python train.py --positions="rope" --attn_scale=0.177 --tie_word_embeddings=false --lr_mult_o=1.12 --beta2=0.95 --max_seq_len=256 --dataset="wikipedia_en"
Each number is 128 + 24 x the weight over its row's rms, rounded and kept within 0 to 255. Layers, rows and columns count from 0. The size above them is the row's rms in percent of the matrix's.

# layer 12 MLP down (transposed), 192x96, rms 0.188, rows 103-171, columns 48-95
size [102 101 146  96 107  95  85  88  99  95 124 100  99  99  89  86  97 108  91 124 119  85 128  94  88  99  87  93 105 114 112 111  99  86 113  86  96  93 103 102 109 111  97  89  95  91 105 111  97  93  93  85  95  98  90  88  91  93  98  93  97 102 106  95  89 100  96  92  95]
[[112 129 160 158 126 146 160 123 140 113 100 131  94 119 102 117 137 135  93 127 106 141 153 126  92 128 139 110 118 118  99 118  86 143 168  82 117 178 124 105 154 141 105 151 152 176 142 140]
 [106 115 138 122 119 122 113 103 163 115 109 146 159 130 124 147 160 186 153 120 117  99 131 136 151 129 152 108 145 132  98  49 153  92  97 116 140 112 145 151 177 136 129 177 112 125 175 143]
 [144 124 134 109 140 170 124 179  81 146 144 169 130 144  88 129 109 135 121 107 111 151 119 123 161 159 123 124 122 156 100 158 180 125 114 125 120 113 119 147 154 115 118 132 161  85 127  78]
 [149 109 170 167 108 103 114 152 134 143 122 108 146 149 160 139 153 159 140  94 130 133 128 125 114 135 135 103 171 132  93 108 102  48 125 144 126 136 121 119 128 148 126 115 112 119 114 149]
 [111 103 137 103 106 162 163 144 127 115 100 150 138 150 148 189 125 134 118  80 119 149 109 101 150 119 116 147 109 135 100 148 147 128 108 135 149  96 117 119 133 140 122 150 108  72 131 152]
 [ 85 112 116 134 168 135 154 121 156 147  87 141 166 126 142 114 129 138 121 115 164 124 110 116 161 138 104 140  95 146 145 112 143 108 152 159 155 112  94 126 143 109 130 113 144 126 142 118]
 [109 121 149 130 143 109 137 152  99 143 128 135 120 110 116 123 104 128 106 125 157 141 117 127 130 122  86 138 157 128 115  94 120  97 148 100 179 109  96 124 156 123 147 115 168 135 149 109]
 [101  85 154 137 133 155 122 119 166 139 139 121 119 145  99 131 136 112 126 103  99 182  91 126  91 162 151 126 124 112 159 130  73 112 157 145 115  99 190 119 165 119  90 150 154 145 125 106]
 [118 114 172 121  80 113 146 116 156 181 171  83 114 131 116 118 117 133 120 175 170 180 153 115 117 104 132 160 109  90 107 115 114 122 120 109 132 148 169 140 119 102 114 114 166 131 122 146]
 [156 116 116  92 178 108 123 117 157 118 115  99 122 144 140 159 129 139 104 141 113 108 100 125 109 132 153 169 147 136 140 129 149 106 165 107 122 162 149  92 155 115 126 190  99 122 148 131]
 [142  98 156 118 161 106  99 141  87 166 149  98 108 110 127 209  99 135 137 112 144 137 138 115 158 134 155 140 131 153 107 130 139 107 164  91 158 143 134 174 149 152  85 125 169 144 102 145]
 [136 163 114  72 109 144 118 129 129 136 132 111 117 115 119 142 126 126 141  87  98 123 134  88 104 105 119 109 131 135 109 146 112 125 119 143 144 147 101 151 168 158 112 123 137 145  90 149]
 [139 114 126  94 129 132 163 134 127 181 112 147 188 160 105 144 149  97 130 129 118 150 109 168 136 127 113 109  88  83 150 136 128  91 121 117 127 143 112 124 142 143 102 134 126 177 104 118]
 [135 114 125 116 114 127 140 120 155 112 107 149 141 102 158 143 126 130 109 101 122 133 140 140 189 111 130 109 152 130 177  93  70 128 151 142 104 152 125 120  74 132 101 164 131 113 159 158]
 [116 116  98  84 100 108 111  81 131 148 143  89 108 146 132 102 163  93 145 121 104 162 146 149 118 110 127 115 124 113 142 129  80 112 132 130  95 120 138 109 164 143  75 165 160 124 119 131]
 [129 106 149  86 198 155 118 142 140 148 145 100 109 142 102 155 160 130 118  74 136  98 113 162  89 168 104 142 120 160 112 115 120 149  98 131  94 133 100 139  99 153 120 136 100 148 129 148]
 [112 140  92  98 140 149  95 115 130 164 186 124 138 155 149 141 157 171 140  87 109 137 100 157 136 117 124 119  87 122 142 105  98 138 126 153 102 149  93 157  98 143 119 130 124 122 119 124]
 [162 135  95 119 159 109 132 150  90 139 121 152 121  96 142 111 132 140 123 152 142 148 102 119  98 144 105 132 164 102 102 137 137 126 136 125 129 111 101 153 116 101 142 134 143 138 125 103]
 [126 121 140 127  81 133 155 139 127 184  93 106 145 132 116 109 140  95 116 135 104 162 137 111 150 119 117 142 116  97  94 143  64 142 135 173 103 121  94 103 149 143  99 141 162 146 131 119]
 [124 165 113  71 201 114 128 107 133 160 102 141 128 137 106 133 143 124 163 154 104 136 116 117  83 133 118 148 133 130 175 110 178 128 151 112 135 131 114 132 144 149 159 134 117  94 127 140]
 [147 129 103 174 137 170 168 164  94  88  92 129 151 121 120 111 154 139 112  93 104 117 144 104 155 129 150  93 109 180 104 106 109 161 111 121 124 112 117 155 136 119 126 170 172 151  99 177]
 [126 122  82 118 154 139 152 143 120 147 116 147 130 146 105 105 131 118 142 111 139 127 146 107 164 124 167 108  62 103 129 114 128 111 168 140 124 161 130 139 110 154 134 105 167  69  73 125]
 [145 147 143 113 130 172 136 148 107 117  87 153 117 107  81 112 116 124 130 116 133 132 110 132 109  87 117 152 121 140 136 117 121 126 118 116 182 134 128 145 149 138 120 126 160  94 156 107]
 [102 187 142  67 155 142 145  88 133 145 106 150 108 141 151 125 107 113 122 143 131  99 120  72 144 129 127 120 161 106 151 115 127 113 166 112  97 139 115 129 143 116 136 131 134 167 143 150]
 [104 145 119 105 190 149 169  96 152 148 124 138 103 135 141  91 153 122  88 115 117 113 171  84 118 124 142 143 164 127 129 129 140 130 128 117 112 121 145 168 152 126 108 109 104 124 107 159]
 [123 110 144 142  94 118 127 105 141 106 120 144 149 130 164 145 130 135 126 165 128 109 121 149 145 117 143 101 109 127 161 129  23 141 176 146 107 147 146 135 134 111  97 139 131 159 148 123]
 [159 157 130 163 160 103 116 142 157 132 109 101 144 109 132 124 103 138 105 141 112 160 117  90 137 117  97 161 131 150 107 115 104 105 122 133 114 153 109 112 144 143 138  91 156 162 111 122]
 [155 116 100 100 110 102 118 162 158 162 101 115  92 126 193 165 129 144 106 114 107 154 125 101 110 112 146 118 103 126 125  93 150 162 121 133 135 125 119 113 110  97 116 141 112 145 140 129]
 [101 162 153  93 106 134 127 115 126 146 126 143 139 118 156 122 114 123 152 111 107 158 114 139 113 139  99 164 151 145 141 102  82 157 116  97 154 124 176 143  66 141 126  96 162 146 118  93]
 [127 111  55 129 110 117 158 113 153 155 128 109 164 112 141  96 131 142 147 158 150 155 138 140 142 112 148  99 121 132 139 104 126 113 173 128  86 157 117 155 117 118 144 113 121 108 142 126]
 [123 120 116 139 184 103 129  98  99 131  99 161 143  98 108  67 130 112 105 195  86 117 130 117 119 108 133 148 151 158 133 163 140 145 135 153 154 148 103 137 102 155 108 116 126 133 113  67]
 [ 59 144 127 141 129 159 131 107  84 147 140 143 104  98 155 142 151 114 116 109  94 104 146 118 138 121 127 153 148 138 143 136 114 135 155 125 159 118 115  86 114  98 110 130 144 132 145 131]
 [129 123  97 142  65 137 140 140 101 142 103 166 136 140 167 135 130 111 149 127 118  88 123 117 144 138 136 135 116 108 109 132 107 134 149 150 145 113 120 132 193  73  94 145 136 111 149 139]
 [126 121 130  89 122 119 151 167 116 107 136 125 110 131 101 156 135 111 112 172 133  87 123 146  96 135 125 122 139 156 187 122  96 172 148 107 125 134 121  99 138 146 150  67 123 124 132 140]
 [155 130 149 102 123 121 124 125 126 155 126 144 125 124 148 142 123  99  90 158 121  81 149 107 152 135 100 112 147 146 165  91 150 156 165  92 130 100 114 101 173 108 141 138 161 134 101 104]
 [146 124 112 148 118 157 108 147 127 170 145 142  98 141 169 114 152 144 145  73 126 124 147 109 151 168 128 119 124 116 118 118 167  87  81 130 154 130 121 143 111 124 100 137 118 164 156 131]
 [158 172 129 109 139 110 135 120 154  88 175 137  98 159 166  64  97 120 108 136 114 120 153 140 145 160 140 140 134 109 122 139 153 115 107 128 129 146 158 130 160 103 108 177 117 128 110 139]
 [115 142 143 102 174 136 108 114 132 131  97  92 143 160 160 133 132 133 112 112 119 129 152 142  97 119 111 116 127 114 128 132 159 101 134  99 151 115 132 118  91 130 125 120 102 160 115 128]
 [117 120 125 159  92 155 132 146 125 168 141 157 126 136 198  92  94 116 132 100 189 103 152 138 178 123 124 135 133 111 171  99 132  89 102 140 104 125 131 116 143 147 107 112 136  95 127 153]
 [138  85 152 120 108  82 140 126 126 141 123 142 103 122 153 220 116 133 149 137 170 113 116 143  86 133 113 104  95 129 113 132  87 164 158 156 130 129 140  60 117 121 122 151 130 140 173 139]
 [142 136 139  91  41 139 111  85 156 106  93 146 122 138 151 126 127 112 157 126 141 109 115 127 109 164 114 161 107 135 104 126  40 127 117 132 113 178 138 121 126 131 128 131 134 139 104 106]
 [152 110 130 122 139 163 111 170 139 117 105 147 158 128 137 131 114 159  81  99 153 115 149 166 110 103 122 131 118 140 121 123 122 120  74 133 142 130 123  91 139 133 129 159 140 167 162 176]
 [ 95 101 129 144 141 124 129 136 166 118 146 128 153 113 136 177 163 151 125  97 181 132 105 139 181 141 125  89 120 144 143 109 125 183 108 118 157 117  97  93 118 178 118 140 155 117 155 123]
 [105 106 170 113  80 139 140 108 170 152 115 150 125  99 112 169  89 131 131 102 141 108 131 153 103 122 144 132 128  96 170 136 127 140 155 112 149 138 154 115 109 103 182 140 107 106 110 132]
 [111 119 147 103 166 128 172 128 165 123 132 109 101  97 145 115 119  97 112 161 161 123 113 111 131 128 142 124 132 136 135 131  55 116 148 130  96 124 128 165 127 167 140 141 148 123 114 115]
 [119 121 111 128 115 160 140 158 120 140 160 115  91 167 166 133 110 161 112  77  94 133 119  93 116 148 112 104 135 132 100 131 182 145 116 156 119 146 205 158 101 114 136 108 128  89 113 161]
 [134 105 151 174 166 139  79 131  99 174 117 121 122 117 113 123 112 151 122 156 145 157  98 142 136 118 151 159 135 157 131 137 151 121 129 137 143  92 116 142  70 108  86 137 128 142 139 101]
 [126 166 120 128 101 139 128 142 132 141 122 150 150 162 113  76 113 139 104 134 168  89 126 136 148 142 137 193 118 125 137 124 133 143 152 110 114 113 109 132 138 138 159 114 146 117  99  92]
 [127  94 122 120 150 138 138 134 140 146  83 106 136 116 180 154 139 121 121  88 157 128 152 130 126 128  51 145 159 131 171 141 133 133  84 139 148 145 137 114  95 137 116 160 122 131  77 165]
 [177 104 120 131  71  87 144  89 149 113 146 118 125 132 123 166 122 134 129 131 151 134 112  88 152  99 124 125 141 139 133 114  50 132 119 126 100 119 134  84 157  96 146 133 139 168 140 112]
 [143  96 160  75 160 140 142 132 134 159  96  82  95 128 122 142 101 111 109 125 162 159 145 153 135 124 122 134 127 116 145 160 163 116 178 128 121 128 114 119  53 149 103 120 165 161 137 145]
 [134 114 123 125 130 107 127 148 139 132 156 125 164  83  97 133 132 151 116 123  74 124 113 185  96 159 152 158 119 120 156 118 125 136 127  86 130  76 105 118  68 124 147  91 127 121 118 157]
 [ 83 151 110  86 139 130 123 124  99 134 137  99 178 112 123 173 104 144 110 141 132 142 116 122 144 111 120 150 153 113 151 135 164  96 126  81 175 158 113 130 109  79 122 137 110 146 163 150]
 [128 135 137  95 189 124 132 136 175 183 135 156 162 123 174 134 141 147 152  94 101 121 168 149 153 133 164 114 156 129 120 142 116 117 135 122 123 127 120 104 154  90 115 161 122 133 116 104]
 [146 135 112 130 105 153 123 116 138 153 115 156 145 135 123 118 172 104 149 114 111 150 150 142 109  85 130 143 126 112 138 124  71 122 130 142 112 139 104 137 151 129  91 118 108 113 106 123]
 [121 148 133 138 171 178 102  99 153 117 107 100  60 106 162 135 157 148  99 126 168 149 146 129 113 109 148 108 102 159 135 115 149 153 129 146  57 118 131 144 107 126 145 103 150 155 100 128]
 [155 126 156 163 143  82 101 119 137 130 158  86 138 116 141 112 170 122 140 136 123 122 186 135 127 151 143 163 150 117 157 152 126 121 108 116  92  95 159  73 118 131  62 125 148 141 153 122]
 [155 108 111 152 116 146 140 132 100 116  99 178 141 131 156 133 111 130 109 109  98  92 153 161 163 134 140 110 149 149 111 133 130 146 122 152 128 166  74 180 123 129 119 149 120 132  98 140]
 [120 124 149 133 117 105 150 151 165 156 118  75 148 126  67 119 106  74 122 148 138 160 118  97 163 132 127 125 113  93 118 141 134 146  76 126 121 130 116 187 104 162 126 127 132 144 175 120]
 [ 92 147 126 119  90 131 143 148 116 158 100 118 130 127 124 145 128 112  85 137 151 108 109  96  94 102 170 151 100 124 126 127 151 128  98 149 143 132 113 132 123 152 117  90 133 121 125 163]
 [174  69 108 142 117 112 106 125 156 124 131 156 107 129 120 116 106 127 149 122 135 127 154 138 117 144 122  97 132 104 101 144  45 116 128 162  96 129 135 165  95 117 125 139 135 111 143 124]
 [115 102 100 142 177  99 140 156 127  87 152 146 113 115 123  92 117 147 146 139 105 140 138  98 199 123 137 121  95 139 117 117 114 139  99 104 113 133 116 159 128 123 123 114 161 180 122 147]
 [140 117 117 171  73 106 112 122 131 115 152 121 146 137 143 169 129 137 111 115 121 112 131 131 167 116 131 122 139 143 122 148  33 141 152 150 106 151 118 114 133 118 104 146 144 161 111 152]
 [ 99 146 137 112  90 181  94 114 115 130 110 158  90 184 131  94 110 138 122 141  87 142 125 107 120 104 136 166 100 144 157 105 119 119  70 130 127 173 129 174 126 135  97 156 103 161 144 146]
 [141 131 125  97  85 120 157 129 126 122 148 191 115 130 123 169 115 129 125  90 114 136  88 121 136 167  99 144 133 144 100 127 127 148 136 132 160  98 134 117 138 115 104 114 133 108 107 113]
 [125 117  87  91 185 127 133 164 138 126 113 134 133 108 163 168  98 142 107 152 104 123 166 100 134 129  98 153 142 143 149 101 117 140 126 108 133  98 112 100 155 143 124 137 125 171 115 110]
 [125 157 138 131  97 142 140 155 151 154 118 134 129  86 139 167 101 143 132 151 108 119 152 137  96 127 133 106 124 120 139 153  67 150  97 141 178 114 103 124 121 114 128 186 107 104 149 122]
 [151 139 129 120  85  78  93 141  94 150 123 103 101 142  91  65 151 105 124 214 135 111 122 139 134 123 121 160 165 111 145 126 104 122 147 115 147 161 134 119 104  94 104  99 160 132  91 114]
 [104 106  81 112 168  69 140 112 151 156 129 157 155 130 171 130 118 111 171 101 134 122 152 129 142 101 142 117 130 123 170 129 131 153 166 140 138 152 118 146 108 126 112 135 146 113 165 145]]
# layer 12 MLP up, 192x96, rms 0.181, rows 104-172, columns 48-95
size [ 98 113  96  86  96  84  89 103  97 107  99  99  98  92  91 103 107 100 109 107  97 115 103  94  99  92  96 101 122 105 105 100  97 113  90  96  96 102 104 109  98  99  91 100  94 100 108  99  92 103  90  95  93  93  99  97  98  99  93 102  94 106  97  90 102  99  92  95 107]
[[177 158 114 142 132 122 136 122 122 118 130 139 140 185 114 152 168 139 100 106 108 114 161 134 116 111 120 154  74  98 133 149 153  95 163  65 123 151 119 115 131 126 126  94 102 113  95  88]
 [118  92 112 116 131 153 175 159  93 127 127 159 131  99  97 136 108 161 122 124 114 129 134  96 130 147 131 125 101 110  97  89 166  88  89  97 160 145 142 103 114 159 114  97 158  88 110 156]
 [123  94 160  94 132 138 126 101 167 124 112 115 109 149 134 132 107 142 126  96 113 129 127 140 109  98 109 112 148 113 120 149 193 116 155  75 111 144 134 156 153 104 116 128  98 108 145 134]
 [134 145 127 131 137 121 119 138 146 145 160 103 108 125 158 105 126 112 123 144 152 112 132 146 133 149 138 129 119 108 145 159 163 110 119 109 126 148 144  89 147 116  96 115 167 109 112  99]
 [175 148 120 108 138 143 131 166 153 123 117  81 110 131  80 133  84 203 135 155 125 117 140 127  93 129 118 120 153 128  98 173 156 124  95 127  93  87 156 124 137 151 150 130 157 123 108 123]
 [150 134 141 125 148 111 116 145 170 132  89 117 181 156 166 126 125 159 143 123 148 163 105  99  70 118 148 112 120 173 100 119 150 134 135 127 105 145 125 155 104 105 124 116  92 136 135 109]
 [116 120 130 153 108 138 109 143 152 117 108 180 139 130 105 109 131 172 106 118 196 147 141 105 154 145 135 124 142 139 148 125 136 160 120 110 127 142 134  90 158  86 168  83 127 110 126 135]
 [146 144 140  95 154 168 144 147 119 122  94 133 109 136  93 195 128 117 123 114 109 107 106 174 114  99 137 144 136 126 116 121 149  96 149 145  90 139  80 136 104 118 150 105 103  90 136 125]
 [125 110 148 137 139  95 110 140 149 134 121 123 140 139 119 116 175 122 136 149 138 109  78 144 123 128 118 108 116 124 159 104 172  95 152 100 145 125 146 166 118 154 122  77 165 133 119  93]
 [165  77 116  84 127 118 128 102 158  93 133 146 134 153 117 158 119  95 122 110 155  88  62 145  92 101 113 139 122 136 130 130 160  89 124 120 114 150 121 155 128 110 141 129 119  90  78 134]
 [ 88  61 113 120 110  97 115 163 119 132 139 131 149 132  96 158 140 106 116 125 146 115 141 132 155 124 110 145 155 102 112  93 133 145 155  95 144 150 147 136 107 102 146 130 117 124 107 108]
 [124  82 118 163 106 166 137 137 135 135 187 120 101  98 124 136 168 137 109  84 117  90 154 151 143 160 122 110 163 185  68 100 142 130 125  93 127 120 139 139 168 136 155 131 105 121 107 113]
 [113 110  80  86 135  94 138 152  92 110 114 120  73 167  91 151 147 123 145 130 136 146 139 115 146 109 106 155 142 123 157 133 135 108 111 121 120 150 136 144 122 132 135  80 144 117 123 104]
 [154 118 119 135 101 155 140 114 158  83 108  97  93 125 116 154 137 152  80 136 153  92 117  96 151 175 141 127 125 131 102 119 136 120 109  82 135 168 114 117 132  69 152 138  83 123  99 103]
 [129 133 106 123 104 101 135 147  75 122 166 132 123 100 117 106 174 146 138  90 122 147 115 150 117 136 135 163 130 138 123 151 129 123 125 108 136 161 152 157 167 117 132 128 157 118 124 104]
 [104 146 146 155 100 117 125 146 133 102 102 143 164  92 105 148 117 114 122 114 131 112 138 109 130 110 137 120 170 121 142 129 128 145 130  98 123  79  97  91 142 140 115 109 115 125 122 151]
 [145 130 165 139  93 131 104 140  86 107 150 120 139 138 135 168 112 174 111 113 120  71 151 104 155 125 145 148 189 138 122 122 136 115 132  98 105 161 110  94 177 143 144 127 124 121 150 155]
 [122 113 150 162 103 112 138 118  94 105 127 137 132 170 122 202 131 112 123  92 150  93 118 152 138 143 122 118 113 120 118  81 130 147 162 120 140 104  88  76 143 131 179 121  85 123 154 118]
 [117 110 142 100 124  91 168 157 143 143 186 133 131 147 140 153 158 144  92  60 163 147 156 144 133  90 142 108 121 149 134 108 130  90 110  89 159 115 139 151 151 111 113 123 133 108  94 108]
 [111 104 131 113 161  85 140 154 124 192 154 180 131 129  97 115 127 115 135 154 129 122 112 152 105 131 159 140 121  94 144 139 176 144 130  88 105 176 120 120 100 114 124 100 143  98  78 138]
 [157  98 116 144 121 160 129 139 129 121 126 131 108 155 126 165 140 124 150 136 128  95 125 127 129 108 108 165 106 145 142  90 143 160 155 161 113 143 138 133 143  93 146 146 102 127 147  98]
 [120  67  96 114 152 116 104 118  89 126 160 119 120 123  76 112 135  96 101 133 108 101  87 144 108  66  95 162  98 147 128 141 155 114 151 172 145  90 136 147 107 123 147 112 143 101 110 118]
 [113 115 124  91 130 120 134 143 120 114 116  94 141 109 123 168 173 113  80 128 165  99 134  94 138 160 144 145 139 106 101  92 158  90 127 126  95 103 130 131 161 150 177 112 107 124 133 143]
 [127 142  85  99 144 146 131 125  90 143 135 109 151 129 107 110 127 104  89 159 106 128 111 110 185  98 109 157 146  95 122 152 168 119 101 129  79 143 145 137 169 114 157 152 140 125 159 158]
 [137 115 122 189 103 125 104 106  81 110 130 132 161 133 110 150 130 171 108 116 110 112 123  97 105 156 145 185 162 178 124 120 118 110  68  90 122 121 115 169 136  94 139 128 145 112  99 147]
 [ 91  86 102 138 122 123 114 102 127 116 127 124 160 113 138 120 159 139 119 118 139  95 145 151 145  97 155 107 130 153 135 118 140 124 123 129 110  83 117 144 149 100 135 116 135 142 125 101]
 [115 140 182 155 100 134 156 118  93 119 185 153 181 162 102 112 140 110 145 128 119 127 100 132  96 115 126 166 144 149 170 123 130  89 115 141  97 128 145 174 132 138 133 103 111 113 124 178]
 [143 141 108 105  83 117 152 100  96 145 106 126 137 120  86 140 103 140 143 133 137 105 123 152 142 162 143 127 154 161  88 141 140 143 140 131 106 108 143 112 188 130 130 131 110  86 128 138]
 [161 109 122 128 116 183 113 122  95 110 150 106 134 108 124 132 139 164 140 109 119 146 104 134 145 153 165 132 137 143  68 113 136 129 131 151  85 174 153 129 152  72 119 141  87  98 102 151]
 [161  97 132 145 150 100 132 100 112 118 124 143 136 107  57 115 136 150  90 155 133 110 117 149  77 116 160 174 109 132 145 130 157 119 132 147 117 121  90 108 101 126 135 103 122  72 134  71]
 [127 161  97 146 147 139 111 126 131 108 143 115 134 167 135 112 166 173 104 127 121 140 112 138 130 137 126 157 117 109 157 173 176 134 164  98 113 125 139  83 110  87 158  92 110  84 113 102]
 [131 109 118 138 122 121 126 117  93 143 132 141 134 147  67 151 139 191 112 131 135 143 115 104 167 134 110 114 142 120 162 150 137 150  80 139 149 109 141 129 155 160 123  83 128 124  78 159]
 [171 124 106 126 127 151 182 144  88 117 122 113 158 153 142 108 141 189 136 140 110 132 124  94 125 170  91 140 147 160  96 158 130  97  99 145 107 118 128 161 142 130 131  99 143 117 114 101]
 [111 131  78 110 135 175 138  97 111 128 155 149 148 118  78 140 114 136  99 129 116 121  92 121 146 112 116 115  69 152 128 148 157 133 137 131 109 164 148 171 121 139 144 122  91 100 119 135]
 [157 102 114 107 116 162 114 119 157 139  87 109 129 171 137 129 122 181 139  95 149 144 143  94 108 131 141 114 140 139 100 129 155  99 124 151 108  99 150 155 102  80 162 151 124 101 168 151]
 [110 130 122 179  98 109 131 150 129 144 135  91 131 144  90 119 172 100  83 162 168 135  78 100 143  88 104 129  88 150 109 117 152 153 156 110 119 141 109 116 146 150 133 102  86 119 117 125]
 [139 130 138 101 114 139 104 103 140 125 121 119 129 142 127 124 136 178  98 111 131  93 123 144 108 110 102 116 142  89 142 154 184 128 118 122 145 108 116 134 149  75 112 116  80  92 136 171]
 [139 111 128  96 137 156 121 124 133  92 107 120 140 124 165 123  92  95 118 107 170 119 140 100 147 121 110 168 107  94 149 112 173  94 129 164 131 129 110 123 141 130 107 133  87 100 138 117]
 [138 119 122 157 149 118 179 127  88 110 183 139 142 114 145 126 112 142 112 140 104 114 138 133 114 120  87 178 161 133 109 106 135 146  73 126 114 128 149 147 125 134  95 135 112 113  86  86]
 [154 119 152 132  95 123 130 141  86 143 102 102 171 161 112 116 141 107 124 142 120 141 118 121 121 155 111 123 103 116 144 123 125 163 141 125  93 134 174 107 134  73 139 122 147 129 131 118]
 [124 112 122 114 124 133 163  92 128 118 154 101 136 146  85 134 104 130 134 115 128 113 106 128  87  82 170 106 111 112 164 102 144 114 142 102 104  98 137 153 136 129 123 105 132 107 127 176]
 [170 101 142 123 122 133 134 156 114 115 116 120  98 109  96 166 111  98  77 106 115 124 182 140 132  95 130 180 148  89 121 142 125  92 124 186 143 110 134 118 129  82 156  85 142 118 146 150]
 [104 143 143 103 111 116 163 153 129 111 157  85 184 153 122 115 108 158 146 126 104 135 126 106 137 121 126 117 184 135 106 144 137 124  92 138 147 110 147 163 161 132 122 117 119 107 140 100]
 [181  96  82 146 107 141 120 121  89 165 132 138 162 164 103 126 147 140 101 115 103 156 125 112 100 131 149 124 138 167 166 123 125 115 108 104 157 113  99 118 172 117 123 105 110 131 119 122]
 [144 138 135 164 134 157 132 109 115  92 137 127 118 100 123 114 103 149 132 106 135 142 104 158 144 111 167 127 138 158 142 131 165 160 124  92 117 125  83 165 122 142 112 117 102 109 161 115]
 [129 127 123 122 124 107 143  94 107  80 145  98 162 104 101 118 167 149 127  96 141 152 113  82 115 156 182 152 149 106 110 134 151 127 163 146  89  40 116 143 129 132 169 122 107  96 149 143]
 [ 99  93 109  94 104 163 184 114 118 114 116 143  88 182 129 133 132 108 117 135 174  73  87 117 124 110 103 139 117 125 131  94 137 156 115 149 144 129 157 139 112 149 130 137  90  91 141 124]
 [108 162 102 176 116  93 104  95 142 124 136 119 115 162  91 130 121 135  97 125 149 122 153 109  87 136 149 154 143  95 115 118 141 152 120 122  86  90 157 121 158  81 136 128 144 130  74 110]
 [ 96 115 116 110 126 120 115 119 104 126 156 131 125 142 120 111 123 144 150 134 109 115 137 159 120  99 117 175 127 111 144 143 139 130 157 137  85 149 125 139 124 143  92 144 162 112  83 141]
 [130 149 109 173 103 119 158 119 115 135 118 106 145 155  98 125 141 141 133 142 130 119 130 150 122 154 101 109 124 170 101  97 132 174 135 140 126 117 151 130 173  70 168 134  95 117  82 126]
 [100 144 116 115 122  75 149 145 104 164 180 136 119 145 161 145 119  89 164 119 145 117 108 145  86 108 116 111 124 123  90 147 139 140  91 122 118 144 142 114 153 142 125 140 123 132 130  99]
 [135 115  93 127 115 144 159 138 118 139 173 161 124 135 108 147 178 152 144 134 151 147 134 147 138  93 105 103 177 108 151 136 138 124 103 142  96 175 152 155 144 117 128  90 140 132 121  91]
 [130 114 166 127 142 141  96 124 136  91 137  97 116 126 115 130 121 118 102 139 147 132 107 103  95  83 104 140 102 168 130 160 150 106 140 121 126 127 124 170 123 182 101  93 136 128  87 150]
 [ 84 138 118 163  94 126 126 115 140  98 150 122 146 116 143 142 113 155  91 116 164 124 112 145 140 135  94 141 120 120 147 108 131 106 166 122 143  97 132 120 116 129 164 136 145 113 119 164]
 [148 112 153 153 115 116 152 129 121 189 150 101 167 144 118 136 150 135 144 113 120 116 152 153  82 123 106 161  96 127 100 165 154 109 129 102 145 121 121 166 141 107 129 134 110  93  88 139]
 [141 134 111  86 108 147 157 131 119  93  81 169 169 119  90 167 123 103  99 100 143 137  88 134 143 128 136 125 155 132 128 100 133 139 119 131  94 144 109 115 150 140 179 150  99  74 120 158]
 [167  96 153 126 120 168  92  90 104 119 159 138 152 128 110 165  97 150  95 116 166 118 149 105 154 111 132 139 119 132 115 151 130 110 119 117 133  98 110 103 165 144 122  75  88 100 134 127]
 [138 125 155 143 106 137 119 119 151 123 134 165 115 158 107 128  79 143 114 158 137 126 136 134 151  96 140 162 112  91 154 114 159 135 104 140 163 149 146 172 105 126 145 132  98 106 115 142]
 [151 113 103 154 122 140 139 129 128 142 138 167 116 164 124 147 134 118 161 102 102 125 119 138 133 127 102 176 148 130 160 103 132 154 110 112 141 142 114 171 102 114 170 114 133 120 113 146]
 [ 94 113 103 130 133 131 157 131 121  96 129 100 151 120 116 195 147 124 110  90 126 119 146 163 116 107 111 154 145 114 141 106 138 137 144 131 126  91  97  88 149 135 113 140 105 139  76 107]
 [133 117 147  96 116 117 139 124 164 170 142 113 114 120 127 113 134 135 130 179 116 131 153 125  90 142 119  98 140  82  89 134 140 138 129 115 184 165 155 117 149 110 130 131 113  68 103 158]
 [153 128 138 149  77 139 148 152  84 120 113 142 179 115  96 149 109 149  97  82 120 141 160 135 114 137 151 153 142 146 124 156 127 109  66 113 140 105 125 165 130 120 145 110 142 110 118 113]
 [149 138 136 134 110 105 147 104  91 132 140 105 144 139 133 111 142  93 127 133 128 103 143 130 126 123 125  97 129 137 168  83 138  86 158  89 121 125 161 124 125 107 164  92 176 108 121 141]
 [141 113 124 155 139  96 109 125 134 123 143 117 173 149 154 107 106 153 171  79 160 151 138 173 132 110 137 127 149 133 123 145 160 133  94 105 133 159 104 181  86 122 127  69 117 125 117 129]
 [149 153 159 142 116 106 143 143 101 108 184 109 143 140 153 146 160 109 100 130  83 146 105 125 130 134 115 112 141 124 119 120 134 156 152 105 132  90 135 116 173  97 146 102 136 125 114 135]
 [152 151 139 150 105 158  99 144 108 147 115 150 120 143 111 138 126 145 118 150 141 172  70 161 125  66 139 152 136 151 111 101 130  65 144 154 137  93 121 145 112 135 137 124 122 111 123 109]
 [172  98 125 101 113 137 154 152 129  99 106 142 135 148 118 145 127 125 108 141 103 117 119 105 133 149  89 143 137 152 120  85 143 127  96  64 146  94 114 145 140 134 138 138  87 100 136 139]
 [153 114 178 124 132 108 134 170  58 136 114  84  82 137 131 134 146 110 110 112 152 136 126 107  88 143 113 140 128 118 102 137 140  95  76 101 130 121 124 140 145 157 111  99 140 119 100 115]
 [165 117 146 111 106 152 159 122  94  81 140  96 133 127 112 120 140 151 119 130 110 123 112 107 138 163 165 149 140 155 122 164 133 114 143 114 142  96 116 144 216 118 140 123  80 122 118 143]]